{
  "num_hidden_layers": 11,
  "head_dim": 128,
  "norm_place": "pre",
  "positions": "rope",
  "qk_norm": false,
  "attn_scale": 0.0884,
  "init_std_qkv": 0.03,
  "init_std_o": 0.0,
  "beta1": 0.9,
  "weight_decay": 0.1,
  "lr_head": 0.00516,
  "max_grad_norm": 1.0,
  "warmup_steps": 257,
  "batch_tokens": 65536,
  "dataset": "wikipedia_en"
}
Each number is 128 + 32 x the weight over its row's rms, rounded and kept within 0 to 255. Layers, rows and columns count from 0. The size above them is the row's rms in percent of the matrix's.

# layer 3 MLP up, 1024x256, rms 0.0532, rows 528-545, columns 128-255
size [ 94  96  99  97 107 100 101 101 103 100  96 101 100 105  94 105 100  98]
[[157 155 172  98 114 161 137 155 145 112 133  74 110  96  71 113 101 163  94 193  73 174 136 146 123 108 160 140 123 127  84 107  92 144  98  58 112  94 196 142 106 171 149  85  92 117 162 163 138  90 189 129 123 202 189  95 142 151 118  77 102  80  96 172  94  47 116  90 195 132 176 161 113 111 110 145 122 132 144 135 112  90 110 101 177  58 141 117 136 113 130 125 161 149 128 154 106 100  91 104 109 147 132 196 127 154 158 171 117 137  87 159 134 153 125  70 141  87 129 122 144 178  63 148 137 144 172 141]
 [117 137  83 163 159 157 134 106  98  83 149 143 112 133 138 107 120 110 100 144 152 190 103  98 176  44  55 159 137  97 118 125  94 138 113 143 138 143 120 124 116 142  87 136 177 146 111 102 176 127  74  63 120 138 154 137 112 146 130  92 149  92  91 138 170 115 117 103 108 142 121  58  62  88 132 175 149 129 164 166 194 147 153 163 155 202  95 159 109 118 194 131  92 128 128  96  69 131 108 148 126  90  81 120 168 150  75 109  78 182  86 140  88 153  72 152 158 132 132 111 120 108 112 164 167 125 202 125]
 [145  89 116  92 126 170 174 163  82 152 136 152 134  87 187 152 173 174 192 121 107 163 128 171 119 109 175 176 117 159 138 172  64 137 160 154 100 104 169 204 135 160 103 114 105  94 133 143 128  94 151  57  99 118 116  64 134 100 101 146 170 165  98 114 106 105  65  79 118 127 109 114 195 104 118  94 133 108 147 153 128 116  77 136 142  94 142 149 156 192 122  97 162 168  64 106 121 168 136 135 124 129 172 111 158 158 129 144 148  82 124 159 103 172 111 102  93 166  87 108 144  56 100 107  86 100  96  96]
 [138  99  71  88 107 157 148 113  50 164 189 128 141 138 150 114 148  88 127 151 171 166 166 106 131 110 148  83 152  96  91 105 136 144 135 131 150 116 102 131  98 120 109 157 128 165  81 148 188 129 106 158 120 162 102 130 120 127  72 153  67 178 122 152  69 106 129 169  99 138 124 105  87 140 126  84  65  75 117 123 100 129 144 136 128 143 140 171 150  92 162 140 112 133 127 110 171 147 134  97 170 118 127 146  70  70 173 133 121 125 119  79 148  77 181 125 139  94 131 158  81 102 141  63 138 125 120 202]
 [133 133 144 121  73 142 134  87 156 112 142 147 162 146 144 173 152  70  83 137 107 114 121 161  72 100 102 151 114 121 125 101 158 102 102 120 137 150 107 110 113 152 140 112 131 160 135 124 149 119 109 125 152  85 113 116  93 106 181 127 165  72 133 112 133 109 181 149 134 106 118 110  81 138 138  48 102 130 156 199 171 179  58 176  98 188 200  70 124 145 166 168 121 127  77 150 174 102 121 117 169 113 116 112 133 137 132  82 126  96 148 101  89 147 107  75 110 167 102  80 118 175 196  90 161 122 136 120]
 [105 153 115 158  94 105  58 150 111 134 109 148 196 107 104 126  76  98 135 184 168 135  95 119 242 106 187 117 141  83 154 168 109 171 163 211 150 125 114 118 193 134 211 183  78 126 147  89 118 119 156 103 173 148 126 125 138 135 122 117 109 145 138 122 127 113 124 127 131 118 161 166 128 130 132 120 128 115  89 139  89 109  79 117 153 133  73 143 136 109 113 103 150 182 168  94 123 131 142 142 120  89  68 167 109 170 128 142 167 121 105 158 106  92  86 164 150 122 100 152 128  87 155 123 106 124 137 175]
 [166 219  93 175 112 126 109 120  97  88 117 121  95  70 108  89 128  72 139 152  76 102 113 192  88 118 166 143 101  92 114 108 182 154 157 118  82  75 101 188  89 139  82 145 107 100 105 139 123  83 120  78 123 115  91 153  99 145 138  89 124 143 128 156 134 168  91 151  77 130 153 104 104 135 169 139 170 126 142 101 143 121 134 136 127 124 125 178 120  95 137 105 118  88  97 204 145 123 131 128 130 127 127 129 110  90 164 121 116 112 107 147 120  61  86 151 141 145 140 215 142 131 119 108 110 135  86  90]
 [167 122 144 160 223 136 152 165 189 144 120 129 128  99 231 141 134 117 153 152 163 133  69  94 105 161 142 106 125  73 126 134 126  97 136 159 142 110 171 121 158  46 152 154 117 115 178 101 144 111 118 164  66 135 121 122  60 120 143 168 142 204 115 116 172 105 151 122 125 138 172 163 134 131 138 129  92 138 132 111  52 148 184  65 147 140  87  82 129 133  95 144 134 135 127 129 146 118 148  82 119 149 129 138 156  76  93 178 136 120 145 147  72 148 117 193  62 113 122  75 107 130 121 145 157 203 124 166]
 [104 122 100 177 143 109 152 162 170 114 153 118 102 145 105 168 107 138  87 115 149 160 149  93 140  91  90 167  45 142 147 118  91 139 146 156 111 116 125 132 152  86 130 120 133  85  93 107 132 203  67 181 111 127 177 189 185 151 104 115 123 163  99 118  84 133 147  82 155 162  78 185 150 115 126 120 168  61 112 143 122 118 131  96 165  89 125 130 162  98 167  80 118 116 133 180  80 119 121 133 104  97 199 170 144  97 149  96 140  96 143 172 104 183 128 155 144 116 111  74 120 105 120 118 140  94 121 156]
 [122  62  65 129 187 156 133  99 137 144 100  89 122  96 155 176 145 129 137 147 128 140  69  81 166  83 134  93 111 177  94 159 156 117  83 119 132  81 133 101 138  66 114 156  72  79 144 120  80 191 151 137 120 150 119 127 174 152  63 118 117 171  98 172 108 129 102 119 166 189 155 106 129 178 127 103 119 121 101 196 141 199 116 115 101  97 163 136 109 169 121 152 132 148 124 122 210 114 111 134 209 112 137  59 144  99 144 155 163 105 137 181 160 128 156 118 129 102 119 121 132 131 118 138 145 129 110 113]
 [ 86 130 119 118 135 150 133  95 143 149  65 138 120 137 147 124 124 131 118  95 155 120 110 140 139  80 154  83 122  86 150  84 124 189  84 102 111 122 143 157 150 147  77 172 140 189 139 175 113 133 131 101 179  70 141 133 157 159 116 151 155 171 144 130 160 142  89  91 153 135 137 134  94 143 163 117 158 129 166 167  92 143 148  98 136 139 129 186 162 138 144 164  85 112 114 172  87 123 132 135 171 167 144 134 133 117 156 145 152  85 156  98 148 190 135 165 137 129 183 115 127 139  88 169  30 119  94 120]
 [182  99 147  79 146 136 150 156 107 121 148 151 144 105 185  94  72 110 115 132  88 157 152 160 102 171 197 182 123 142 102 145 151 170 130 170 146 105  89 126  80 176 165 168 176  88 153 108 137  65 138 147 107 174 142  70 127 141 133 131 130 161  71 126 113 112 170  90  94 117 156 125 125 107 110 124 102 117 158 110 132 132 173 119 114 122 120 134 154 137 134 122 153 174 151  60 135 118 133 165 132 130 137 184  95 116 139  46 178 176 186 145 156 141  95 140 123  90 132 116 147 128 150 156 127 177 211 160]
 [159 140 177 156 132  90 128 129 113 237 128 134 167 143 173 131  90 146  89 113 172  80  99 152 134  90 140 119 109  60 148 163  94 190 161  60 132 137 134 185 117 151 129 106 179 167 117 176 144 156 158 202 178 107 162 115 176 111 157 130 106  91 147 107  75 153 122 137 125  44 116 100 156  64 141 103 129 172 123 122 115  93 181 168 148 119 153 181 128 188  87  94  90  88 214 103 131 132 112 114 120 130 133 158 110 104  89 114 127  93  98  74 106 153 167 230  84 107 166 162 124  84 130 110 203  99 151 126]
 [107 145 129 148 158 197 100 160  94 144 199 112  93  97 161 109 111 177 109  93 103 143 152 156  76 135 170 175 131 120 173 147 119 157 151 147  72 100 130 138 139 120 165 164 146  46 141 152 121 114 157 112 100 111 168  71 127 157 108 131 133  77 126 139 129 133  74 112 137 105 136 173 202 132 133 101 141 116 109 122 116 150 140  62 144  75 107 180 131  97 139 115 176 175 130 102 124 105 109 123 156 124 116 201 153  75 124 133 112 132  94  87 144 110 126 124 167 170 113 177 106  67 119 124 117 166 194 144]
 [160 137 133 115  97 157 118 130 125 131 102  81  88 183 105 130 126 151  79 127 141 104 135 123 107 142  87 150 155 123  89  82  89 148  94 106 105  97 127  88 102 145 148 113 143  89 136 137 216 151 151 105  87 125 186 169  83 175 162 113 135 144 178 153 129 118 130  84 166 142 114 150 119 144 101 169 103  73 138  99 164 100 126 190 162 113 184 156 151 168 118 165 127 106 137  75 128  88 180 135 105 126 207 124 124 139 166 174 152  69 105 143 102 151 132 115 150 182  81 146 134 114 168  41 119 109 172  92]
 [176  42 139  95  61 144 156 143 119 110 157 182 116 182 147 129 121 187  98 136 128 174 103  93 117  97  62 145 143 111 175  99 129 120 168 121 107 116 189 169 158 117 103 115 147  88 129 148 148 157 172 128 193 115 134 154 141 106 140 146 137 156 145  77  84  82 106  82 124 151 161 161 145  81  76 130 188 131 124 107 107 124 100 127 131 102 121 147 121  81 147 129 175 132 136 134 169 174 157 147  92 152 116 182  80 210 177 131 151 125 125 112 157 126 144 135 175 115 118 121 119 105 158 110 186  79 125  88]
 [140 160 173 151 144  87  83 146 147  87 120 101 171 138 148 156 143 132  88 127 117 116 117  80 157  84 119 217 105 133 115 149 117  76 110 163 163 117 183  60 162 130 154 154 154 148 179 109  89 155 152 121 123 115 108 169 123 163 136 164  78  80 112 144  88 189 132 130  83 147  97 138 131  90 104 153 133 149 156 105 148  79 153  77 142 125  90 104 173 106 132  82 154  62 126  75 133 151 121 108 127  85 131 175  71 145 170 116 131 107  92 167 155 188 153 137 211  58 168 129 162 129 135 165 163 122 113 122]
 [ 88 131 155 127 191 152  98 100  80 145  79 108  61 143  90  90  80  87 137 174 143 169 113 134 134 174 125 126 141 160 169 146 139 104 129 173 110 130 110  94 100 149 145 130 137  67 128 134  81 125 141 169  80 146 120  84 116 110 124 103 161 107 179  79  99 135 116 122 190 155 117 119 149 123 132 182 102 113 118 103 144 105 135 108 133 104 213 152 109  81 149 114 126 139 160 151 124 148  97  93 156 119 101 133 124 110 152  94 124 128 113 108 143 106 119 110 141 138 133 139 198 128  90 115 198  58  93 119]]
# layer 3 MLP down (transposed), 1024x256, rms 0.0458, rows 528-545, columns 128-255
size [ 97  99 100  99 107 101 102 101 100 100  97  99 102  97  95 105  98  99]
[[180 127 148  93 110 120 102 151 106 118 135 127 184 187 169 190 167 143 148 141 112 145 112 110 134 117  82 166  98 138 121 110 119 125 154  95 131 130 120 156  56 179 154  66 125 137 148 134 137  82 170 108 106 159 116 161 164 153  86 126 112 159 139 126 102 145  46 178 103 131 135 103  82 111 102  90 133 118  77  80 127 131 111 141 114 136 145 113  99  97 166 118  86  95  79 174 147  89 145  82  58 144 157  88 117 108 176 104 175 139 154 139 155  24 140  67 133 133 197 113 162 142 107 126  68 118 192 149]
 [103 133 185 170 121 129 127 139 133 213  96 126 119 178 107  95 136  81 168 126 123 124 188 102 132  96 158 121 113  78 193 109 168 159 154 132  66 157  98 163 123 115  98 111 148 104 172  92 135 116 162 124 131 158 138  88 105 134 117  89 110 120 123 174  75 108 139 114 120 129 181 160 110 104  99 135 134 143 180 139 102 143  76 132 120 127 121 107  25 137 183  70 110 102 137 136 132  77 103 141 187  95 107 197 133 146 177 174  50 143 112 145 151 115 110 107 174  97 114  84 143 124 104  98 129 138 143  98]
 [ 94 147  47 101  62 151 125 119 133 126 112 121 149  83 158 142 106  72  81  88 135 149 133 123  77 140  99 142 136 142 107 141 107 116 136 130 143 140 121 116 106 109  90 167 110 125 125 135 226 115 143 168 141 233 119  52  69 105 137 100 127 146  91 150  84 171 111  57 125  91 135 150 147 122 129 117 132  80 178 113 150 138 116 119 169  93  86 151 131 102 103 144  81 128 132 102 157 113 120 128 139 187 146  70 150 158 112 102 115 103  99 167 137 162  52 120 107 162 100 130  84 122 125 152 159 122 142 126]
 [194 145 157 172 200  80 160 107 115 180 133  96 136 102 140 173 144 110 162 147 118 124 150 108 114 139 103 185 123  93 168  90 110 161  62 117 121 118 105 143  85  84 121 124 151 164 155 148 161 145 131 127 158 146 102 189 130  94 172 120  88  90 130 178 150 107 140 156 116 131 148 150 158 127 175 151  79  59 115 140  70 100 168 142 165 121 141 144 148 146 150 129 114  95 120 128 110  95 113  86 255 135 172 123 177 101 141 115 137 192 154  80 164  81 186 125 177 153 139 122  97 111 130 187 162 117 122  96]
 [123  99 119 123 128 145 151 142 167 104 161 139 114  90  48  74 175 136 160 112 144 171  98  87 136 111 194 126 135 128  99 138 126 170 135  83  84 209  61  99 123 119 100 127 145  92 168 117 178 145 137 155 164 122  81 133 127 186  65  77 114 110 117  98 177 149 163 117 126 143 122 110 103 135 167 112 158  91 169 157  94 166 128 137 114  64 163 142 123 133 177 160 100 134  77 144 128 104  96 121  85 153 110 130 163 125 171 114 110 140 127 129 177 142  82 124 162  97 107  97 117 101  97  87 165  95 146 160]
 [138 113  98 124  89 108  93 145  67 143 100 139 177  91 152 115 123 112 145 142 133 102 120 128  99 128 214 155 131 110  93 138 127 104  77 148 179 123 114 132  84 136 159 147 132  61 113  96 151 116 174 156 145 130 142  87 139  77 155  83 145 141 144 230 201  68 141 108 131 103 174 145 102  76 162 107 104 162 103 106 169 104 140 120 158 163 105 162 149  89 112  84 140 156 136 103  99  81 100  80 143 121  98 141 113 191 102 177 120 170 164 115 111  86 132 120 167 134  81 114 118 133 133 191 173 220 169 130]
 [166 101 121 183 120 101 136 138  99 147 168 186 117 129 178 141 150 125  85 158 131 172 180 119 105  91 142 152  73 114 151 101 180 211 100 202 153 178 156 166 138 161 151 122  59  85 133 106 121 168 123 102 173  67 116 117  78 198 115 141 166 169 171 165 133 116 154 146 171 138 132 107 105 165 135 131 118 162 176 157 107 214 143 107 147  69  87 150 162 124 136  73 160 110 140 157 172 115 106 111 107 107 180 150 154 177 161 110 145 101 167 163 143  96 164 124 207 116 106  86 107 148 135  91 141 142 104 177]
 [159 163 132 129 116 156 128 144 134 144 161 106 129  75 161 145  95 149 150 149 140 127 110 170  90 162 190 164 119  86  99 165 110 134 135 203 118 122 176 124 163  94 126 108 109  91 142 162 197 101  86 123  82 120 135 142 164 118 165 158 119 116 155 122 137 126 128 153 142 147  95 120 113 192 134  95 118 112  68 109 132 121 181 148 131 145 154 145 160  93 114 129 106  17 137  94 152 117  95  59 120 157 154 112 117 132 108 104 132 135 187 129 154 128 144 127 139 121  85 151  84  82 110 154  93 160 158 178]
 [108 137 133 184 145 143 169  96 128 138 178 161 137 183 102 105 157 147  86 132 213 102 107 103 100 139 100 155 117 114 140 173 104 100  96  93 134 130 158 120  91 157  71 176  89  65 163 160 141 163 141 147 156 124 123  40 137  99  99 117 141 105 110 147 147 138  86 144 189 145 166 122 109 175 122 104 122 127 118 147 108  98 141 151 195 112 142 155  99  72 184 107 144  87 130 146 136  67 197 146 115 108 143  78 155 119  54 127 138 104  66 114 135 110 128 160 157 138 162 145 114  83 123 136 138 135 148 159]
 [122 167  99 137  76 200 106 151 114 137  93 121 118 163 137 142 110 136  98 105 117 161 112 105 105 156 168 174 161  83 108  94 170 152 209 132 125 144  80 103 181 135 124 193 135  78 118 159 160 114  86 122 119  75 170 152 115 172 196  91 119  88 138  89 201 154 128 129 130 112 236 130 102 134  89 180 114 115 114 194  94 120 107  97  81  99 131  94 160 119 120 121 145  96 148 134 101 114 132 189 118 155 116 122 187 136 171 138 142 129  77  91 119  92 130 186 151 112 158 205 149 111  38  92 197 110 124 119]
 [187  96 133 140 166 129 155 122 140 173 129 143  93 160 160 181 156 151 116 136 140  97 117 149 152  91 173  76  79 182 130 163 111 180 145 125 119 123 116  90 153 161  83 157 143 229  67 125 176 115 154 157 134 103 154 103  96 176 119  82 107 143 106 108 133  96 137 172  69 164  92 106 109 109 139 158 125 148 104  81  91  94 176  96 125 174 101 149 133 105 119 126 122  97 142 116  66 133 119 178 155 167  88  98 120 114 154  96 140  89 100 130 144 137  94  94 131  92 144 141 189 156 117 125 118 121 129 139]
 [ 74  77 161 141  72 149 128 147 110 109 139 162 109 165 150  85  95  91 114 148 165  97 116  62 104 179 120 126  75 103 111 104 111 111 156 149 150 141 131 113  73 155 135 139 108 111 141 193  91 103 140 111 105 199 150 121 121 102 155 116  96 187 106 169 122  90 178 121 102 187 201 156  91 117  98  87  93 172 135 136  54  52 185 108 129  73 116 158  92 172 117 122  82 135 102 148  78 151 129 157  77 150 119 164 136 125 163 127 169 163 134  77 113 107 133 151 129 170 138 124 125 168 127 152 145 122  86 105]
 [ 94  72 115 101 155 124 161 108 135 142 137 118 176 158 114 155 130 205 170 115 117 169 119 151 129  99 138 157 115 103 124 142 175 214 136 103  92  69  95 110 111 133 116 124 124 194  76 143  91  80 127 108 135  74 112  69 159  92 146 136 146  31 178  82  63 103 177 150 123 147  93 114 134 121 101 169  80 144 135 182 111 148  96  98  81 145 132 155 124 119 178 126  98 188  94  71 111 163 128 113 127 125 151 107  83 169 131 139  77 139 100 128 123 117 133 101 115 150 175 129 159 127 164 105 151 105 122 145]
 [116 128 145 165 154 135  65 114 104 139 160 103 124 141 144 128 118 130 158 103 120 142  72 226 128 100 161 119 140 112 142 176 106 133 150 151 137 150 128 126 136 155 160 138 138 101  99 119 159 124 177 142 162 136 132   0 119 165 141 125 130 135 129 155 112 132 126 130 120 140 128  97 133  92 119 147 133 117 104 151 134 156 127 117  83  34 100 158 106 124 107 141  96 255 108 120 117 122 165 137 202 174 108 181 139 138 231 134 117 168  91  75 102 157 154 158 134 140 154 171 153 135 172 124 158 161 156 141]
 [ 72 106 134 116 130 105 106 191 163 155  96 126 154  91 161  87 140 123 179 140 140 156 134 134 137 143 129 123 118  89  84 133  65 133  86 115 134 187  60  84 132 205 117 135 170 144 141 116 135 122 118 119 126 144 130 214 107 150 136 178 171 165  97 183 161  97 109 101 134 124 141 169 154 130  97 137 111 124 161  88 142 115  82 157 171 142 148 134 166 128 106 116 117  16 186 101 154 100 163  74  59 141 102  85 127  91 167 124 177  84 144 130 111 109 165 131 165 136 117 119 143 115 154 152 115  77 111 109]
 [179 118 115 104  95 115 145 139  64 152 143 117 151 135 151  86 150 137 135 104 162 132 158 183 110  89 121 104 128 130 175 135 111 117 116 215 111 123 109 102 150  65 132  86  97 124 128 130  73  73 118 133 133 152 136 183 140 130  98  83  91 165 108 177 134 118  85  95 168 202 197  95 180 168 102 103 177 146 150  98 144 101 125 144 110 111 140 136 104 128 170 152 135  55 159 118 135  59 113 118 113 133 193  75  86 137 156 112 144 148  85 113 135 139 126 123 187 180 137 124 119 123 173 128  91 120  40 150]
 [144 111 164 149  51 136  76  98 153 130 175 164  82 103 219  99  99  71 157  91 134 121 109  74 144 176 162 167 123 147 176  88 112  77 154 187 132 122 180 144 171 156 177 134  68 146 136 121 160 134 114  80  88  91  64 138 124 130 167 105  75 129 121 145 166  71 110 128 126 124 120 166 125 158 114 179  98 119  75 186 108  80 126  88 115 101 112 143 136  76 129  90 128 140 151 122 116 116 134 155 158 174 114 145  72 171 131 107 123  98  98 130 111 113 120 171 124 110 140 165 133 136 134 110 200 168 137 146]
 [129  98 142 105 155  98 135  92 193 120 125 110 115 140 105 164 110 159 101 144 100 114 156 116 121 107 119 150 151 116 141 143 226 146 162 120  85 108 135 170 124  74 181 132 166 138 104  82 144 164 162 167  92 122  70 163 163 152 106 103 146  62 151 166  83 122 117 115 159 137 178 110 168 160 127 158 109 103  79 146 104 131  82 134 117 102 141 151  95 133 128 109 144  27 161 123 166 188 154 139 155 166 149 162 171 106 148 146 156 122  93 142 104 145 145 137 165 152 129 124 132 141 149  68  92 169  51 137]]
# layer 3 MLP gate, 1024x256, rms 0.0548, rows 529-546, columns 128-255
size [ 96 101  96 105 102  97 100  98 100  95  97  99 109  98 105  99  91  98]
[[144 138 154  75 149 114 124 111 131 197 106 145 121 144 124 111  46  83 156 179 119 128 181 102 102 107  77  48 120 115 139 120 112 144 119  94  92  68 114 148  90 154  39 175  91 141 104 169 119 118 102 105 124 174 117 114  80 127 106 102 119 107  96 132 146  90 158  75 182 156 146  97 132 150 136  53 173 120 167 170 207 138 120  91 127 123 142 136  83 126 158 195 146 117 150 128  98 154 109 146 100  64 136 157 189 200 152 153 127 181 164 116 146 112  94 103 121 125 137 149 138 153  88  99 116 137 113 127]
 [122 164  97 113 138 127  99 167 163  74 158 115  91 122 157  89 114  56 103 124 153 138 158 121 141 125  81  82  80 195 150  95 162 139 185 185 195  97 195  81 150 135 126 141 105 140 157 100 111 120 149 155 193 163 122 154  89  77  68  83 118 137 111 146 148  77  99 152 158 150 147 135  90 125  86  73 126 129 111  86 131 142 150 108 127 128 152 131 148 131 104 160  72 103 131 118  31  95 184 104 135  67 128  85  95 103 124 134 113 123 128 120  78 131  98 137 180 172 123 100  85 118 135 118 136  64 136 150]
 [120 163 171 156  96 156 141 111 118 176  93 171 136 192 115  84 171 114 187 169 111  72 104 138 186  99 129 144 130 120 116  86 193 102 157 170 172 153 120 130  92  93 130 175 208 101  94 137  96 134 137 173 106 102 118 140 125 117 106 114 103 138 104 130  96  27 142 146 132 149  73  88  79 159  84  87 117 145  94 121 151 124 146 154 151  83 163 132  99 146  95  99  78 156 107 110 112 185 118  99 130 181  90 133  64  97 135  78  83 112 149 118 139 111 140 158 136  96 166 156 111  82 127 170  76 169 104 104]
 [163  97 105 177 117 131 161 112 110 171 128 104 172  94 160  82 101 132 149 133 146 137 112 135  81 108  53 164 116 109 156 178 136  27  83 132 192 100 142  91 188 153  83 130 123 141 125 131 120 101 134 103  39 140 153 102 126 170 132  97 142  87 172 142 133  97 120 133 133 110 151  65 144 172 130 100  48  86 128 140 146 121 152 186  91  81 110 180 144 145 122 134 153 118 156 113  85 167 131 118 147 133 108 141 129 117 133 136 109 160 112 139 121 156 144 133 174  90 152 151  84 176 149  96  96  87 166 171]
 [143 104 132 118 101  91 141 171  72 149 142 146 134 168 104  91  94 132 171 117 128 194  78 151  84  88 150 113  93 155 160 112 172  97 129 118 170 107 109 188  92 114 100 188 155 129  82 139 115  86 182 155  85 116 151 107 112 177 134 121 131 133 202 176 133 118  75 120 132 171 153  76  94  92 110  69 122 106 168 113 174 120  90 126 108 116 103 118 125 145 158 117  61 129 124 164  69 133  79 133 122  89 140 136 115 148 101 107 139 164 191 139  97  93 109 160 132 150 146 143 146 140 150 109  94 181 111 126]
 [112 104 134 109 130 185 142 155  89 118 121 114 141 138  87 122 163 113 103 169 183 162 156 129 105 119 204  88 129 100 161 140  57 149 109 178 139  76 117 132  99 143 152 130 180  95 145 160 101 117  99 125 178 157 128 114  96 125 123 125  95  62 146 121 126 167 142 134 159  40 161 116 103 140 121 117 133 155 147 127 130 117  92 160 180 161  87 175 110 160  96 106 131 153  81 129  81  85  74 123 132  88 100 135 114 138 201 137 103 160 152 151 127  85 109 115 155 117 166 186 117 117  96  87  86 129 126 177]
 [ 97 128 106 139 132 181 136 119 141 210 115 117  96  85 155 127 148 182 110 177 174 146  82 147  90 160 152 129 140  92 122 168 127  83 148 176 177 162 183 131  85 124 167 162 127  90 152 147 112 136 111 115  98 110 156 130 109 153 123 175 101 110 123 120 180 203 157 152  86 148 143  91 106 106  68 122  90 100 134 131 126 171 179 165  93 193 160 112 142  76 130  92 107 121 154 151 129 171 135 109 188 152 124 111 113 102 122 154 200 126 107 136 119 186 113 127 136 101 137 151 168  87 145 102  60 166 197 129]
 [124  82  98 154 186 187 111 130  68 126 157 145 173 144  75 169 130 204 104 128 134 163 130 151 138 122 142 110  85 159 162 115 124  92 143 106 144  69  88 109 127  85 115 126  99 105 137 115 137 130 110 122 125 137 126 110  91  80 117 116 128 122  96  96 160 133 157 138 121 132 160 123 144 168  93 172 125 105 140 146  96 112 154 102 140 175 143 187 197 134 109 105  84 180 139 115 131 168 119 148  90 136 136 108 141  81 171  83 147 134 112  83  89  99  44 157 147 141 142  87  65  86 127 113 135 143 140 181]
 [170 129 125 125 106  99 160 147 106 141 146 130 166  69 217 101  76 148 103 138 112 102 101 129  98 103 103 133 168 140  85 145 129 111 153 170 145  72 151  85  96 141 151  65  81 116 147 135 115 137 139 131 116 125  63 115 177 154 136 130 155 141 134 126  90 143 155  82 159 121 122 107 166 153 151 103 111  98 114 151 164 180 144 155  88 147 106 123  88 225 115 137 173 123  85  85 107 201 157 107 132 123 151 147 143  89 106 112 157 122 212 133  97 135  44  86 127  76 148 173 135 149  92 126 189 175  73 159]
 [164 121 130 111 152 113 118 141 165  89 125 122 121 116 127 107 159 141 137 179 176 142 141 149  88 126  91  92 124 157 195 141  54 120  68 102 153 102 173 169 182 117 144 150  75 141 148 175 130 134  93 151 191 115 109 122 105 164  84 107 158 142 137 125 147 143 135 153 137 102 188 173 143 112  98 171 128 178 140  67 136 131 156 169 130  93 120 110 135 110 116 183 142 149 138 129 157  99 148 119  71 129 178 164  97 102 175 115  29 118 170 105 139 159  86 143 106 109 118 119 112 101 149 174 187 117 102 156]
 [120 131 137 125  62 126 173 145 122 153 104  83 168 139 117 115 135 118 158 125 159 127 130 171 146 171  95 114 150 114 129 140 169 135 141 143 135 110 183 150 179 126  97 156 115 110 161 114 134 176 146 166 103 190 156 121  72  77 100 113 122 102  91  89 137 174 108 132 154 128  41  91  94 110 152 184 178 105  91  92 128 165 164 114 113 164  81 151 163 129  85 128  89 124 158 163 109 109 118 106 129 184 114 130 146 127  88 115 106 156 127 131  76  85 156 135  98 170  45 114 161 140 165  84 141 107 116 109]
 [132 156 113 119 120 126  96 150  92 144 160  54 140 135 151 155 108 135 103 225  93 169 105 121 134 111 159 218  77 100 142 152 112 163 146  97 122  92 171 161 104 159 142 152  80 180 128 147 127 114 109 168 129  98 164  94 124 100 149 125 173  98 133 137 130  83 143 131 108 116  77 115  98 123  88 109  69 138 112 169 126 134 140 149 114  95 120  73 104 109 126  92 139 122 172 195 113 175 165  91 185 123 134 156 178 170 122 171 139 146 100 176 152 161 131  71  62 105 129  55 128 121 145  74  90 149 186  92]
 [113  81 142 132 135 142  94 107 151 176 130 152 101  87 177 177 108 158 144 120 157  79 202  25  53 139 116 134 106 136 117  61 144 134  81 154 172  43 143  85  91 137 154 100 136 167 140 126 135 164 110 136 121 115 135 169  63 144 180 161 157 120 175 159 146  64 112 133 122 142 105 153  84  67  93 148 124 106 177 153 104  95 137 120 115 157  93  48 149 145 171 118 141  86 133 115 138 101  60 100 119 125 128 113 109 147 112 115  86 143 145 121 159 140 128 100 107  50 146  81 133 160 123  91  99 124 112  83]
 [118 138 135 182 117 145 128 160 152 121 135 170 124 143 194  81  72 112  74 122 158 131  75 102 135  92 133  84 122  76  90 185 148  91 131 110 112 116 203  98 115 112 143 115 184 112 150 170  97 162  87 177 108 131 121 151 181 153 109 148 174 115 163 147 129  99 145 127  90 116  73 163 142  88  75 132 141 113 155  94 167 144 201 174 158 161  69 125 151 171 165 117 226 135 116 136 163 142  72 190 114 128 141 149  93 218 139 190 142 124 136 126 110 141 128 112  64 116  76 107 111 171 152 154 124 133 198  85]
 [139 100 101 136 116  77 163 174  82 144 164  80 137  98 129  92 200 141 147 128 102  86 107 137 138 138 133 134 133  95 120 135 122 116 190 213 100  86 116 146 115 131  99 151 154  52 132  81 133 137 133 124 117 101  86 102 140 105 108 154 129 128  94 166 113 145 112 106 117 131  92 135 176 113 109  68 115 134 119 138 140 206 189  96 151  83 156 130 163 139 137 123 122 166 142 133 139 153 141 155  94 194 144 100 160 111  97 155 112 137 148 150 105 183  73  60  75 137 146 152 125 153 119  89  48  94 126 121]
 [165  76  63 138  49 182 111 170 119 123 149 126 147  70 143 141 109 228  90 110 186 172 137 125 100  82 155 142 156 162 123 148 121 133 171 142 163 126 126 142 139 111 161  89 170  97 144 140  73 176 131 135 119 111 185  94 117 159 117 182 107 124 177 160 176 129 103 133 163 112  93 126 115 144 142 143 146  97 141  62 134 144 131  78 102  66 123 153 105 136 125 104 192 143 102 101 119 169 124  43 183  83 104 144 116 126 125 140  70 126 155  77 141 128 134 106 134  70 155 174 150 135 114 144 106  87 161 116]
 [137  95 167 182 128  95  72  72 120 133  72 134 121 120 135 124 129 119  72 145 114 159 107 141 152 101 144 145 118 146 182 106 157  90  86 114 111 135 111 102 109 173 103 173 128 141 113 113 144 119 142 127 134 108 147 121 123 132 121 167 125 129 101 100 112 105  92 221 127 111 160 164 158  81 119  92 113 135 137  95  94 136  82 126 179 162 112 163  87  80 153  87 152  94 229 244  94 123  90  67 116 213 157  98 112  98 199  94 133 156 145 152 129 100 160  84 203 147  87  92 193 138 157  78 150  97 105 127]
 [143  76  79 114 107 159 131 142 121  83 103 107 128  59 183 114  79 113 131 132 112 138 144 140  89 149 113 104 143 160 169 139 141 100 125 131 121 135 170 137  89  98 112 148 113 165 114 156 214 184 149 191  93 178 126  99 149 157 125 145 181 183 145 140  96 108 128 135  90 141  73  89  78 147 126  85 134 107 106 120 135 171 175 104 161 170 101 135 153 111 184 108 132 204 144 186  92  97 125 124 171 114 129 183 141  83 126  84 108 149 148 146 121 130 151 125 110 140 109  56 149 128 151 120 145 128  85  67]]